python train.py --n_layer=16 --d_model=96 --n_head=3 --n_kv_head=3 --head_dim=32 --d_mlp=384 --vocab_size=4713 --activation="swiglu" --norm="layernorm" --norm_place="pre" --norm_eps=1e-05 --positions="rope" --rope_base=12000.0 --rope_fraction=0.5 --qk_norm=false --attn_scale=0.177 --bias="none" --tie_embeddings=true --parallel_block=true --extras=["capped logits"] --init="uniform" --init_std_qkv=0.0483 --init_std_o=0.0 --init_std_up=0.0483 --init_std_down=0.0 --optimizer="adamw" --lr=0.00235 --beta1=0.9 --beta2=0.99 --weight_decay=0.068 --lr_head=0.00924 --grad_clip=0.5 --warmup_steps=542 --schedule="wsd" --decay_fraction=1.0 --decay_shape="sqrt" --final_lr_fraction=0.1 --batch_tokens=16384 --seq_len=128 --doc_mask=false --train_tokens=156700000 --steps=9565 --dataset="wikipedia_en"
Each number is 500 + 25 x the weight over its row's rms, rounded and kept within 0 to 999. Layers, rows and columns count from 0. Numbers have three digits each. The size before them is the row's rms in percent of the matrix's.

# layer 4 MLP gate, 384x96, rms 0.09, rows 46-94, columns 0-95
097:522550535488537495499526515490519494476481482491509488493511513503492505504512493453542523533536509461514513513488505480532481525480531508503472453496470552459515462511486475501509482488480472543512493517465448531476482473540524475483518523497505510512483515486564465449464508491539515485
110:504496515462468509502502511522476483473452489553536517527486471519545477461503474498503474488520488494498490491468545540449551470493537535472501495515505487512493515497513497486532475482459518508491466489508559543480569459473495528507533516492474500519525503494490511506506487535500488512
090:532502523525453494558479539475485514546486503522459524552517485466514465489457523524446481507525449507529504450531532496498529493496486484525492481504529491451509501503488483525546489469492528507463504511535519508481494505500489483486511460544521483506512497516491489538491485536505485503
097:502502481552461513485529488543500528508461487445484496479527496549465516477523514521452483513486539509507518529439532520503483507507542498469496527488471500489517490497480516490521515466523526536507479520458479512482507489505503486481509531525468497460540534550514515456493533502476494515
095:512474505462516499495489504494507497551542506500509479482484553484518520492528532497502523471487499552504519479481424493525471509506474464508513551515519494477518448493516551474489497485475525462524506457488496501549463519513496493542518484567504481482512483501508477500481520525489498523
099:468564478455482479521492502522501533518533521483471524489509459458517464482518488470470444512530477502526526495526487482531505512529527498482539509506495508530513474494565516491511475503491505524502479466514497556474509519510507536510500567517497476512523487492463493513511497547486488496
105:497459487495501520467480527537467496500468503516497475490468502516488500496525530481473488528527512543583501513491512500527478430492517535498466486518487461506492503473471487513533507498530521547492509485455515514479498501500509498470495500499528489513508492473515484538491441544555518467
106:502490502504531513481528476484485496518510504517507500477490514513466502471510576488452489513491457552480523500514518506504502517493491543482514481471495490455507530500512486499471474427467487515502456529493480549485549521478526529489504504477550477518542540497504474478520502503513548495
090:526508472521515522484509487514490477506504482506499494475499478500520467496508525508495491485528509529545495491513494558500452525444506487504517516502480553501504470500493530492568495513549512520498516519474478523453481510454507491555535509507515530525544502465449450496486548509516509489
102:556493482518522496482484472505506488526521506479471500498517472497519498475523513465492468501514429524504531528526534496453472516488547528516515520456486483494487514462502496485483452528489504469501518463532523500488452480534497496524559524499494496487495495542487514459534468530537513477
106:529515482512521531521528510510469471540502530482516476470541487520480527493497502472490470472510488547490489471473527533487488480453486492455523486526500522459501467466503508438544489496456517450529557464511567513496510522493502512501503492527497482521495528512498515494505492507520481529
091:473526562533477477485489532520531512493516481497502502459514516491527504519514470509494530462480486485521479418537482471514468473503506458441512509503567468499527507503485535496530480497522510494512478484505484490543518472518494489537496534488503508514491520524500483482475499466512505552
096:476544503466544495508500496495533460551538506490487481486487511482511478528517476495498502519513457519521514525493470553494470498519509473485506524484508452518516465483506520529491490516519480489494532445481540521492488482543471503482528502559488486542484510474549484508441475491493505532
101:497476540500484491492492504518516481510496499438552484480507513514515491509510485544539514500515449543460499523505472457472502426547492498499518551511522495478479531476512520473484506493512494544455488517506537503529490518470530483486482516504505490482487512510553453497537528505512497483
087:511496473488506454542545481479529468500523526493526492547471516484480520494490459523489519518502533499513452518539483479497504514459465495534494478521511547519534472475477501490532473461507477506510510534544464532511489486463525471498490498491527465516468522510552483514535504523500460513
100:521546541519506496519505525502506537478499462509528492514489539475466539508530537498508491496470422479514532467518480500528522471502498473494507547504505474485498488536500507514520456497480507498515470453473457508511459484488494486522517458489535503534429484514482496492493484528505494530
097:526505499493484494523550486468450501504502503497463499460529462451517533486523525494503523455471476483506529476492498501519513456467518515519526528475470465494467478477525494497530473496486445478560495497496529541520529494492483492493499507518466518516513546549546485482492469492484505493
091:498498501474495513524506492519524502467430513504513473483513510489527505520471543479495503468477460514475493521537516521525538533466498473483499448554484524496505520489481548482531534513444496469494498508537489486502525492510467486469524487508470452499558490467510499479506521526529533514
105:478471507504500503486520496486524462501481492551545510494524532481510488463527504528523483473489539548455510468534509508495474485468510511462510471488462554533541470515455522458529446524493491489457519527490493486528514480484472507519504482498484495490559519497504516530497474495510475478
103:494515474537517494487447505506506505519505504505524487485461542535485515511488513524456517487496471475540499471504527488494516479528535538479521517532472491516489517508522496506554469484492510489464492468514496509477531493480567489552495469483486501516516483573503469554508492485550478510
099:526472562511533490514547518502540450525506495462491483469495522450512528497499482500509548471546489485532501541503471461491494450453517547486517527518469448487478484490495510500476484547510486506515491488525482479476499511482511525532504483517475500514504538482516499469528508484479513515
087:478494538526502521530478553470471460466509482488471493482520544501498491524512496529526486481496465523498491491478508467536482491508537499501454525495536507437483501509484467489558513479483471500546441451477532503532482521484503485531499510457495479481481524525491521519465500509483504506
121:521474550489565517521513488512494511529471481511494478521486503510448509501527540551482485452504483486500512447454499529488488436487482489472470515552497493471534502474470493531530508503504499529494518492515468504511497512477501497547486495488522485488505463481524519479457532525513512537
088:484490490481482536487498486505484495532537529502490516478520472503528484538510479500493501530519532533518523481459539526451450500538534490447486504449496467511488456467506510536527460498536510519517506511489497527475540486479517474534487488455492482510509471530489506538493479492454538482
090:498529538532508501479500508505489534468514493493512437523559510550482514520543515511474526499503478485464474488514541483494472459512477516544532514529528477482515464501471487490571501530455498508459471468496474518504488512475538494510490491529478495499489493481520491503484470490551507500
091:478514457523450482526503494471463476561513487535534506507468485464511466487516531491525482503523528539501479486525543519542541525505489473490522443502494535497489483519479488534497501498494507527525499511474488499488523465467503486518533506506494486545533517514477498481453517528487559518
092:503532488477510506491515484478478523479498453495521475481503464507496519501520511543517492478506506536508527506466468479511470550487514482474519462526530532521515476490473467499534464507527435579529556535478496493508501513485538513505501538516497478521486508491521518526497504455511458502
097:505472493511502481489497535476496498473521525498494460495536496537468512497452474534532466507512473483536518464487503533496479487516478538519483499485482469492510521474523458536525489499520508469506584528462474482493524490532492496491545506525528465490513555495549496494498485479484532528
094:512467480542451478496515474530481491506512519480542523507540438511530459484515480508512439513522478550508523493513500494500486526495512518510472547454462541458459521545506472509487482500513444494512499502501513505495487504492480510520510505506497492507528514519513437468484491520534509504
103:463488508446536528457529563488489495476485495536479465500514522521459530525516486519486523516478486487515456490495494509487516513491480450522487520517462466498546521464456535455506476494510512469499503522493537507480487495498505492491502468550517520544485503488513484489559489507500465517
111:547463502519433460556501490492499556528479488512520505516452489488475500493527503500497482454499453449562471514480512499489507467495478502476490511468528507516526472537493531530476488499505505526509509470530510515488505501525525463530494529513507474463486497532503523530485500524517528510
108:470476527501558522520521503518492464540496519503517493498503500541507490541497490457495472503481503492492474458498502521475483514502511523480450520539538514468516449525455490446509514469531521494497426505451496517504457472514470478519501527528508475493493497508532531498478478509514518498
105:522512523506529519482443500519472483488487500502516491499475469506502523506544498511496479484475517555506499474502487524518514480469509550493514511516513475482487532469443474527498485457531508514478520550552490508457518457461482499470491456518489477524489528536505529493496553493541527482
092:495467510461515500528529493477534499505494488496478508536474471443510548479515513484511491474549466483517522450478525511513482483502509503483523533503524461456518500444502534498502502499528474493519565520512516473506454508516510515517502446494495527466467544521487516488496477520544502509
088:523455492495541517496532538501459547510498486520492445506520475480490523520527516517476501509479505515512485472515458509508521498477474515520520501509506472461512551497504461531507514471524507494552502526460441484469481445492519478490519473499499512525495528509522516486433509495481519541
112:493494513497477497525508517453497546554505475520486510487538494469525516501508501499539522466547440515509520501504470475470483482468496478541445494515478473522523450492476527500466494515542513503519489487511514537485472492525479488505506482519521495536486509484458483485498521540492500573
093:496505549503581513488461517472489494478502521524498526490472491473503498477468451532569491503493517486502471493473529479514473490527465517491489526513462543483510501472466530521489498503465521480547506477495477527508495502495509520462508510460486522516523518520521500471450538486501523535
107:528432476504511541482466541537469533521503472507515456534480480580498504518491499529512511471489505510513470490490498544466505502495517535505487502538509473465518492472521494497510497528498516568505520504508482510497489432510513513500483517459514460510480503500505495495513512518523518542
099:498460474474460470514486495486497502509504455504508520475509486482520485525535466504525502462473521546551513511478508475533469508526497488516525519483473533465490482535541526498558510496515470465525578453472467508498508493475529494521511480492487529490500509501535469487499482485534481521
086:513448499536533515507499506523486479554495506470540502481458468485524525491504502469482459484469489556514474502503519504508470526476504525457478479501525527503468500499529515512462452471486501529519522547547485481482467467497506518496485501503479459446455497487472511478460514517491496504
095:533501515502504460498498475516491520456549492533502515480557499484468458493534482498485491472524491459510540481494467503545514484511492531540505535503478547483502486499530487532497484498449488547556493507476474502499477525458477517535504552496515503463504511484517500535509508474477504535
099:489507495478496516555520485499521506475513522521491493525473518508490509478457494509482504452507453484530487451474528534474497478532525535461476507479471487496515510513480472517494506479473477501488508540532467498470487498506515469495521557501549480500515496488526534461571471545496514540
098:522484523536519508499433504477480550524483464487462509468461491455477495498562486463503500488516512498547492490490531474485509524511509468531494455518529486493527478482520482512513521467543536492539529486529473532470479447520515510473486486500525501498490530498484523506504506526539504488
094:489526524448474493485515455517538506529493520562534467495524502522563524511483486525512517434509524515478466519503519504496432463504485489521486502521503549504499496501483460475499472492484492497518547495475523540507515477455506499481513509466511513489546531497495505495491501526495527483
091:462484518507505463488476533479470474470480502506485514529466467531474478475497542456483504490479528473490487465539519516498527487530492492488510474524486527448499539460453500495531486490516524461483527548466491510478545467468508523539522538527509501541490499501518472469512503526518500481
112:554515540474493496533520476447529507461437479520528499443512500488535507486509510484489495488525447475498458520484495530486479503510504493454522529459510483496495489479502528542481478505535475552514503545518484529512518490493490487493521458499492486463511498536507514455509490527515513490
097:490474485482501491480504499497520491506518473514472499512516524483507524503514502541528518486490474531538478517476517502519508523535474476534481520529442500519493508529539552471505502452494481517535473466507511476441509465466492460494535455517523492541493497490570456492512483497470506532
106:480516537509496483498512478518492488505467509530510479491464497542483501488502488512460552509524481469494524514489513544439514476492510518484520516536544538501538434502460518523518489505477485510502505491474451568498453492539515492493488521457481469511488486523530485508462507527494511502
104:487477551501498504490560526481504502517493468524501500509532500492488521546496514525507499474506482514511485470482454508487470498535474498448538494495528485499539491444515511439487500509532514480502483488517477486512497485486468507498504495524470511531483524533536510518516541500516433572
# layer 4 MLP up, 384x96, rms 0.0803, rows 46-93, columns 0-95
094:469524522479490503487536487444516475467490524551492475482500523438480509453526479493555506515482495498503538531486500540497490465521494498467504466505481529491549476506499503516514485495525527558510467482497456497504483481545519479492482518498537493523521485474524506515479530508488444506
107:493484504443474457510481551511502474491490509460476518492502506471499481509534501517477499545553466518525502514508539502528511515454474493495525474498493528513490455472515498526503499497527528478554538502451488532512460478494528535506474538515488492473502427487515511504500527495520514516
082:480479518538501467520508534551485456501522490522488517515494514478511440498519494508475505499534484461504478544529534484459491482507503464537498460536498474507510464549518475522487491497487490516467501505495508511504491509502522458470488474501506458470479503483478456499494447548457520456
099:500563500492503463474542515504459515505498469521520501509485501526535502523498480482499490480498532540520451506512487551469532527436485553507507522498490513501478501499494496497493484490495493508455497538498475524500526499498511457543526493491481500491459532483516462506491451450485549459
098:491527503490494487474486491488559502443501456485494491544451481475484522536530496468543515498488474538438480531535513500511495508488480500489503485507499516551485529516511504514498501467505516522489439502490501503496522509445458506546519506495543504491495526516511480446507515505523527534
105:489518523470468500502467496482493478498496495528538511481514475483472526488479504537539532480525499497500480549494435523426484437493483486469462473525513491527495500498468493514480472521492503502496531487545485482524489503495494512514525490464489485563485462476519544473539501503483492518
108:478477494465447524496499521479495540485494473485490527501460512484516517504512519543493510508509494486508556553452495456511555474548450501464563505517489461530537535514499516469478466497481502496515504471480480492530522514502519520516527497517508479510504483481516524478508474518519462510
106:482506518510438516498478527508508481495479523503534471471517524494481507504489545511486489506518444531471494496542533500498488503495533433529496485507522543512486534481517488555463493542492502474494455483527493516521477506465447493466540499474536495516528457478501492513478511519477476495
096:471525488518524492508546478516537526531496446545489512473516490489514519518491471516506473485478493530499462496573477485487519507459488514525521501508468478528494458449530477506485524517486495472479526514484511490526456466446530483492524501525521467544476482475491537509478501533504510515
104:498472523456495514527459517502473487496482507450526488516471490500564536502518447545516480497478504495557471482464484537547527527474511488496476454485482504552496508523482494468516498502482528476517519462492487512480502496521477495502465477470525451506506490495471491520472488502548509498
098:536534454507557502476518486533498460510501527522533494529541502538461499490472498476474479517502543563472476479521532532492483488520479505485480487490487489482519523531512462505496460515461502497515508509478508500494512487503498542498506508475501542457507549463508509491451473508466516459
092:460484521510519533499468520492548498521483459500475525561493503493481522443474498495520502506489513480516489503493496479512461505531497517487441489465478502457478524516474515506475504520511513457533466480530513472475515561520497472497507553464553507525483517465507511494501509502493470536
098:529519516503497521514497530559431505493491499507481554489508544512495465498522537496509538477448493466493529467458498531533495488500485518509487508479487527486522500513484477531484505527525473492474481513523504513520529454489484451468497487501475490503490518524475514488509570485522505554
097:502492453510516482502519510448508468501521523484531506486503517500514490512473484532489513490478573469481490497494451518453474518472499486516523504543467494498523451480524535472565481486502491517495520518525504542473531465508527464448464452512508500507498469501533498479508518497517481494
091:484497505513538527503486532495496513512489493504476498521475531504497567479474520495463500481505501520484483498486501515551498526546497516533530522515464437462471500483543484529475520525518490434528503486480483522500528468473518482493504475550485503508522458494470462501455507510467525525
095:481523523494509497500456482522528492450505512450491496467488529474463531554537487533529528480473507520515455487508447513521499524500500445497486524465535493486522506520450494513493447479495534514478492520500520507488486506522503512441461503544499487509520490520547498504525512494484523513
096:519528522549472526509512491506524515518514472498489508458504457537496446502461446503509503464542516537497504486485519511528519504570500495519470541481514470488461487491531454517501482529486469486502496438522450528523485468491493518488528507503489522520511485486514494490486508503545480495
093:531506556503499519523491495477503507472514488536493522514448476487528523493510471523509501476509515522514483508505466452527467495491483474498492490526461517474510544492512506487538487458512519569465506508501494515479486437496511470458483523487456524484489503485513467500452544473536525470
101:515493545479441484497446476468469480486500492532502513507546522550508492486482557506491549484539488455491516534535526488471519506545465476545470483490496470501480517531486488486494472518476507536474494543558529480517515503504524517494487483489490492485489472506483507478519489482491481493
107:477494489539463514515514507484499513517471499501488504481502486499509507506528513508540501506487456493488494443494540506533551513509556468545525496483483542495475505511494474530459472518533507551475463556541496522471523481483448494507502500516519479533490510499469513490534483443532497486
099:531508494530481501544505479453454544494491532487534458474509481497497475454426512490502476484532506495522530488491542537501454490497521512521495512494500439516468504508480489529506537519514487490494493564510477507512492521483533482535555484480459520482497509504505465513493493497511512503
090:449504505518467518465472523507523541527461525514505497520449545505507490494504489522502472511431452489548460473515544496519524517490495469504435522539496517550527508522504480498503519480506542522524475519503512492521520511486507507551521478502512488523519480494491490521497470501490472487
101:449530512473513539473445515486505510464451469472517529520483458461524506492526476498514455519480497520483524498499467470523493507455479480473543511505497560506492544492481533484535480498491485530495506483489511509510503499511487554514480462466476499474512465503544510510516520490518471479
096:526522488443484451541504506447491509484454504535474490497478544480515514509515469482487505525494483516499460491456536492570540497522477485487557528497461507478491493513517542483534503474523508519491509517480482500490460513481520490489502489471535531499482522493495528522460503488514508541
086:504505568507447497505501535476546476502512490519452482488512510509475487507513521491517517493480463483514479517515525486468459464472523497507505549495515476485452457510501488498509512511523527489446493481514520541505460503444516468519476502519547511459481515463481486498537524521489523521
098:524520498483502474529497514489513505536517458515496527504514494517510478489497529530502472502472457498514541532526471462481504533496487452537529500502496433475513486508545500530445487471502448541507539487457480468484503529483533494475512521488486537541485536473524485485499469495475507495
102:529541517489485493490491508539449496521453491540487523484465542480515494464524506464539508470488500471506502531453540515483536516485473462479484518490474518526512495485483522495497487541506498475479500538484487532465527499536475506473455478456509523470490523493487541478496500526474554510
097:541450494493495533496463493480473534491493462471483540458499507499467527493475493509514500462504439469544513534465466492519478481469514507499555521517528493504483499503501501523487526487484470489521499525511507512514537478543518500517502480534521479538524489464558531510509555477505488500
099:525476500485519504488476503530527498497548534489467476502498503490514528493470434500526491484511514475498543554486490494538506440503522536527487518496529487456553480470494469473517503467503495505511473523449488500495502510491513459511515507471554504468504505530484530534473481459483481475
105:485554508528524487473476479497512530521553516507471486543512484516492469457476528427472462494527499519500473506527526537486529488486501529485469515485508525525466525508526462510500504520469540521506505511494534497505500561506476497506561466454509518511497513481490496519524501496487488466
100:502519510540442514454504526533530491499482526498505501519474531508502479516510502495471507473500507490497496493549487502495473512510543522542474509470560511491511531472499476515428495515472506456466479513495494493501460523508501528459471478528511489501537533529497491500495450466531462465
104:495480506454493482524521499468492542515550490491453499503488499485463517498466520471500479514498470531538501501506530521478521473502504494521557510470503458492488500496500468474497494550496524520510497464529497484476466481504543566514492512495470535545525498440544477481525532500523500510
103:534457443482478507533493508490484487510506512511459518545482476486529467446488534485467458478492475539533488502498506502469496497444515560486476484490492478485519499507513527535501476539490525525504513492512540498485522511522529500491523553502495492459465507513517544539513462514484509505
088:492508474504482529469521516515525501485504496479534512505487459487560489470464452518497515524473520497499497482478546529485487518543546538465548521487513484521516469499493506515459528501488528527508542534449454494503466481521484516515532457468489458512528488512502508519493503468498469478
089:495510504446508490521513488430466491505498493534471513487496486488549490536465512529528468525504480502477496519520495487490503491547498467529500476473490508468489501528510521498470518487496469513531510551528532488490497467458504450526523511519553563509504476478507510541518488520512505452
106:498536534510532479503557449505540483496493524486559471494467517528511477515470529504504463513490542538505508522514438493482487467505510502465419497548519490515497530435537509487483510504521498498463528515499512518512470500504506508518480488503477514503524474487501486492497507515527483504
098:527459476512566540494520477524501524510525502478491487497458536455485503543521489500495506512495491482528492534523524495483539488484485531506511478531468515483474505487511476435495499508480477542422490514534518524465503493472508514511532513544501497532488465496520463510501487471492517469
099:508532492499510514533552500464536455494487488500471492523461515481475505504488483474504512535483455514509489475470521488507488486493462540492530491505510512511491489537470510470544489506536510486503439459513522519480500511527523514455467482514432497493554466486521508474500464523529461498
106:541481486502502494496500534479478480492461456525492505543512481508520513498450495525526483545460488541537498476561477476504509517515485509502495505509513477506518545494490506483489541496521524528424475460491467535511492501476500483502520499492522511493503470450486525450516545494543494495
091:561468516517494542488485520530466491508508495508500500524485456528525527492488527502513501521509518516512507544497455495491469530475471555453461522478468515499466556480507492494508505494551482477490491508517514479550509510503531473517478487515488505459464507506523485483521470509487518568
098:501526507465510519504510515507497530528495505505479504498501533490513501521468509496502460459526485502498508502511571457525492462551534507495483511530494457498541487543470517532437522507524494472455479457524450538533503520490524518499478467480504502472455491501499498500540517507512478467
098:517477478482478509518526494488508506505518459500499459510535505551484485470552519501494438494472484516505561498448469472540514543488518542524505512488513465520515521471483509521529497462503512473508472496519495469524565528500520486511487489493497504515483533467498460519503466489461507475
102:498511497506476499531511505468530508458492518513479514483555492553494531533466510485479547491464483508447513503505522546448516475510462475471494473484489471512490531506473485541495538490453473545484505516517507506485485532464477492480514524499517482462492508527503506541549481507512469523
094:470443507510486452500472478533533482470498504496482512518417498491476512502539487509553541483526490547465519477496478531502466517496504507498487495541484485483490500505523512515510487543491482511544503536506535510499509519477489513537484475528492460501503497490530507436474541479500490517
097:494523463479517524488514478474497467505456499540484501487505527474535458484530507524543488495470495508501485523465501501517515533494474485523506486513510470552503425541481490481564514532564490502555492503556499511478464492489509490485494477493472495515509499527487463510473519497483507499
104:489482491501441482500498477490528508472507512502493512458459499500533459511536513485494526505497510547458497462460514495498494549517468559478520494519461515514536470517446482518496505502483482501500529510532534507496506528463496496488515529483547463468487495508506538508496521447491450525
095:503514492473516490498526495460462526498474565534475494493533497492477522549465536499460508497536528492525472475507484478459558500530471497494474535510481532498516511530518493535509470500485475507463475471541501485467499511449522523465521530531461487530483490513517479488497500497519468486
100:533491501506493491480463428495487505487527478475532523518481481509514517464516477481480449468491481504497507470502478512518520508496516464570495525513485518489463478513492499499524528466484530479493500502549479463507520499510516542577466548470515511474488519524518490502490522503519548506
# layer 4 MLP down (transposed), 384x96, rms 0.0724, rows 46-93, columns 0-95
094:483501524455492460506529517531519506516482520499511502531507562479486473481501492535505512479465490510488496496521497498471501468530467545494471454493481489490526518517469513482474508507520528533490472489525557506511506474554489497467485514462505456433524523556486512504492547494471494503
106:500465464487454566540496490470547488479511469491492534484483493492486519473509538492499533497531516524550497502487494511460524526472501510530490477482502486513484516455509505529537487483481526495525455505527511488508497520511473524500480485473453493457543462515493488528518514477467531551
091:510482514512520550498541540506467515479548536517478462518543563521532462466484448493491549484506516485524473521488509474473469529471511493496471477526515474510536495537509510532462521525488507501467509460498488464538504511489479475508469495465521485504510517495473469490503508488480494518
100:491528481525500511457500487484497507514522473502537497475494488508516495472535481478484413501505467494521505541477471519455537514485528476498500552512498526529494522472523507538517531527496471502486485514513477494525536495471507504497499545401520469487514496512484499481512490521511469508
093:467484541480514518496549469492551488527497469482523478477536497503495530498523471484532488486520479505498469465470485523504539490499508497481488528483532497462528542492452530487522483466509508473494531462510454498543501480507521515461519527492461527491509558505495458495487520505509541456
102:491483493520535523456485508474495525453473515492499507487462529491503508510488487528485478491474489516449530479523481489486525500482425514522492509493475508486521511543488537516481502492546478520499455480482522523493519521503518550509506473469543535517522496490537530522475517435536462499
106:512455511517487548529518520494489537495470513517444507530542527501541503495481492485452553490456501485515504510508521534491483471479484540497530497504509529498557504500512493492489478518491512489501517490515465478489506504445489528523473511496470455486496483532523502492542504513434458470
108:510513464529507462519475494485524527506571513474537485520535502512509515531488438496513417476498522512482550482488505508454500492484501475520529521485497492499494486492495460495540548521497497507527529497467493491518473528486484497463494509545472513531461512474461514517510476488494497490
094:518511511487487487513499489522505492509463508534502463520571530489495547493510489474457595497508534506500443516514497466509482476502496505497472463480543490519519488524483492496484529527519521504462511473546533475493462514470510511492498513451495462510488504506475513495505458461499506501
104:518485472499497523487526503529511503521537507534482506490487451492480472492490459543509567498484531538511500519518516518469472506477508529466477533498557504517469478515494472532478472555457469520441510481467514511496504468533493484509503512516500535507486503492505503518461494438491513511
099:507527465523488451459482462492518490528524505477464513459532494494479498490504504516475482485504477489509493461520449557521471471493505462500509491523511529494534501516512493501464556494522469514482529468499533517514538550497532502473510478514525482506570495504483497500498527553466490490
094:494498454547463476496498497503521510493514493498514487485521486484480524485528478489492432485506491487470549491529460454512481530512455502529508528499466529517475507475514520474502491517484471516499525535512497516463504503478519490493492475549482504479490463509537514559549509567477492528
097:532526463476478544507520483495484471487505548468512523486479499493542488496574475501467513550521543478521534497478507458494486510542482475500497522516492448512502475479511500564506471527519486489478519487516526485505477513516494515517478469550455487480479529476515493476501487468487507510
100:533473501529506499560495484493476494489516536514509471481445518491458473491511489487493504458475530520506490476476499484478486512510542487534484542482481520511550491489492537517485489496476453556516509492491480533469503482483586499460464498508503500544466497500520506504491470510537504500
097:490465501472493540508519486496504460536473486508488525495518491515490473540524510469535536505491486496504482519507527508524515523503512535485510487506503497482473483517503468465504494523471487492532442506481479475499516529443456550506564519531504471476575507514490516485491531457465519477
093:483456493526491490474504492502552504528498511521496524494494499529515489489458538484509442480483558478452508496524528516532548506501493515542524476498444518491487524458517506506509518495493502492500534515465460488484470515465515523520510509504510491495510515510472505495408533470484511480
097:495496504522520445502542537518486487491518515508508488488496491492514552465454506538521495485513490538501533499495440507544528497466521524511533476500497533512469492491505495484494479528514473499521456503500469504545509527488489491478450507463513400484497527512500497476472491517508520484
092:455474485527498526511475500487493503566416534511523493505528496507510526491495530484504521513469479496481497509510511484556503496472507522480457486500511514502477484542507474468523539513485483467474470497526554527494536518458446496506506520460506480516531492490535494517520493484471467505
100:478441512524522505513493452525511468496494493512488488511466483513491490512491536482514524500567491487505491540485502485529508481515493528433510532521495481499474509475468482578529475473457483522507550494497521498491507490501531491487494517496469529482477471503502496473505502490569545503
107:486491535471484477461512541522479534556502467467515500516513456509506482511516491499535491488532507535517512474493516538502487490491487523506522518480496533523490527501492506523495528476452516510485517508523497489522468494510502511473433479503522466505510487469495490416454555515507531458
098:503489525507458526546529491525484536467492519512471447519491518507484517472500543516484518464465538483474552480487483478522488495495515515482516514466481468512538476497510523468523514516514485499476486447520505469513482500493556516484504468479462472541540544462503505482527518474526500520
092:489571502521520434464485505489506529513455506464535537501477465510510505483489482495504471510481504443486467513484467494491512510506466462505475526508496481554496492544520516505506507509490488452507534509490501532493489521490512485486488526568505487485491511499476500513486546554493542487
103:479492474473511541521496486513466501466487513481459510494464487499535478518471473487503529526487507513502514487504539523542489486473498518498512465449484500544482517487522528518512491485497528531485494506493499522484489502482492549470457503511525540467553450512568511535508516429510488498
098:458512479493493540512469451502512511543578509481520455524519534494486504538486504523477560540490519493513503535446470484492498470472512503487539512507470498498489500502504487554494471498511511476556515476509487514474487529527498494541489472473526487520484495483479507506471486472492473481
084:513509514515498490477523536511519490513523494489495501500479477502473460488470491509501489470492534498483434484490487511497492432523500484497481482497506468483502479517444451490497516551513522447537502538505533491531511526516505504523505507564459507472506488521492543551554517471487518488
100:520463500527519431511555452479506542468479518500504475511462503498496491463515531485471503530474556500515498540511486491500523501494512492491521474486502490525537540512507495529491490509473527487507505436508502534533482498479487518481520545502498482459472499523496512474484541455470497460
106:496464498520539564471475512485481525503482453506491516534483482473506530518524530471479514473497476493497475513509535502516504491552478464490491536522506497447515528528486491458484482500472512503492468526474523501522499499522487509488472528416513492486521489460518556523528505522479520502
095:460467476523497484507520521510494504451516517515478461515503574509449521458518514531512496513501479516525484477515505508477496503500499508459526519510464524526526479534500492445543501526476498515475506503541478446501521541514521497500488478512485505504442479522514511512462483521440516504
097:493484493468525557517464495480499474528520450527487496494480513479501503461512458484574483481536478537499550512478462523474504490509500522500540525516556498473453465494518505485472519485514488507513469501473490497516533506477506475539501480482476536528512524511504484515492520519456509467
102:502505465521467491524475465536477486498536515506532485502498501484536556505485488494463545538493512496529510487468500499493495520514527490485509474510566542517522503516522511465485517477483522482532472486489480494512519479517478449509466540465549453462483466506477462496491515491522539473
098:519513514477510522504508523468485536538470488507503502538517465460505508481469463506490501465450513530478496481479482509502472500479514480523486471526536491475509488546489521511513501534543519540450512495468500466492512458483457527514489497503547472552501507443495496515526541535480478522
103:486488442489508560510529438485534508468536532503490513471502530542468490445494460516510515510492508511498520517509544531508449482506514505526465503493478481506493501490495467533532490491549496501488521505535510520473470430503523528526483487488476527504512501508529505474476473477491518492
104:510491495447518491483479499509557507470520504474524488480476519485505521474515520480489496515521522571501501518490438495456474464462464522481468494523494484501484581527495464497544464495518493515511519527482512494483518466495494531491502509497526491533470533513479492481516490512553511480
085:532507463521508457489551458520496497460499536485464488491488518499458504510498505573474487488482504454468490487539514486528463530480535512480478533530531479533497503563485478498471508499504487470498522474541538489496492509523478498510470486519506485490518530505498544477504512505526463469
090:534518468504525508501522457457500512486519514508518437519495486505465516470479513462510518496461528476524510480533476491495531499533484469510489470512552492544547523476469475505523505501473504478475510483485522527471505523525527544513520475515484496467484514505477566481482516515482501440
102:487484523516466458462474487499509469500500523538508552516459471526503529521491521509479497453475487507491528491521506535539503478504491488522506541531499509516475506471495437490532473474495507492483476521466498495475557475532515525504557505466481482518506487475487528476528460547488527510
101:503505478505505500487530453515495514458507471502511478500528519495532487480480569493496533523482467521541484506533562521468514475498551497492511478498513505500523493549487445533536484476502488508479493480444491496496509499483565503511486497517506499520504533503489476485473509432485500464
098:499465489496489512513485476474516549495535506529510472509473450483519525464476527493501518471512504544517498536463542483504486483493488569488466519488476495468537493539502475505545501494513483478557505503479514547531492521492506482463458512433523509522517496480481504498476514498529512474
100:531537527483530505470499514480496493448461523463473470520507532485490494509497471510482491473501485547489522478511521509455488525461498522527529509480515487483570497534511541527515535471477507496464465473508529508520502514541465511500459491538497496518488505458455494504551503468497502491
092:472488525536495527483493552516483498496465489521514508468494509526534505504485460496517471517483489479503521479525504498490519487496517513499499472463499497510482532493481508515451553465454528535465517484533499501535520453512535500495501495537498479443479505545498437502494503492539465561
099:540500489514570566479498532487520523467495520525455496513540457488505496536474498469491500478511527495542518493505500478529519496471499453512519530463538510487497529468522477473459489528484511518469512498452511467524476498446489491512522543500502481493517496509466477531510479499496485494
100:534472477496480495519465556525497497490486455527490481498480488486488474481526493488453501532526490534521526518533480486506485457489467484512515504502494494507489498473473528450513512551509517477536513552453512496566547502483509505531475500446507471502556513500474498507495493526478512488
100:494493504482497537476492479503499538442487496455523520492488541491507488529475524513504494458539510481511509507539533518549511505507480469496548479494543499454535516525526493558450516527491494502490490510522490463506453504486525480512551518505470491482488533468472468487485479517494455502
097:484517480502461426523500476491480492459482472504507498494492527495544483533517527498531484506505502541483466510485463496531509505499471579450509529499534499482502460480543529487520478546491481528517509552525490465472494486508502490476480480523515466483504520507524485521517513505459493482
097:467500483505526559511498494482493477516487540498512509464533483503525505497520548476542488438524489565478472490515523499479470462488507488518518509521460495487493467530502497503503521482468471520536525504467485500473513474517502544497491505442506498516461511554493453510479481528529521498
105:474476546495461471497476524545497497490475489501501476475485509516472527500516534497518482480540446510449502490486510493503540493494485485494513485511484522494536504530476508521508449482545504513483513511480555501498510488529494506505518524534476472559542516418483505482450490520509484519
094:517481522522531474521512493510548486495510508492504515507503503466525487476525481496512527484504519488498539523503490495525483466561494501520488410532462487491474493521506487492545485521495490495539531498491470504523489481519481460533487491527474476418505512516517516502527480447462501473
100:551511493495477503483492534515523556475509523480500491515518470490479499482520526506469546499529516484546479501499442490514543538475485464516528507472515462490493520465541460443499513510497453461488464519473492470497478507505492523530503495553494482536534472507491519502494481503527523492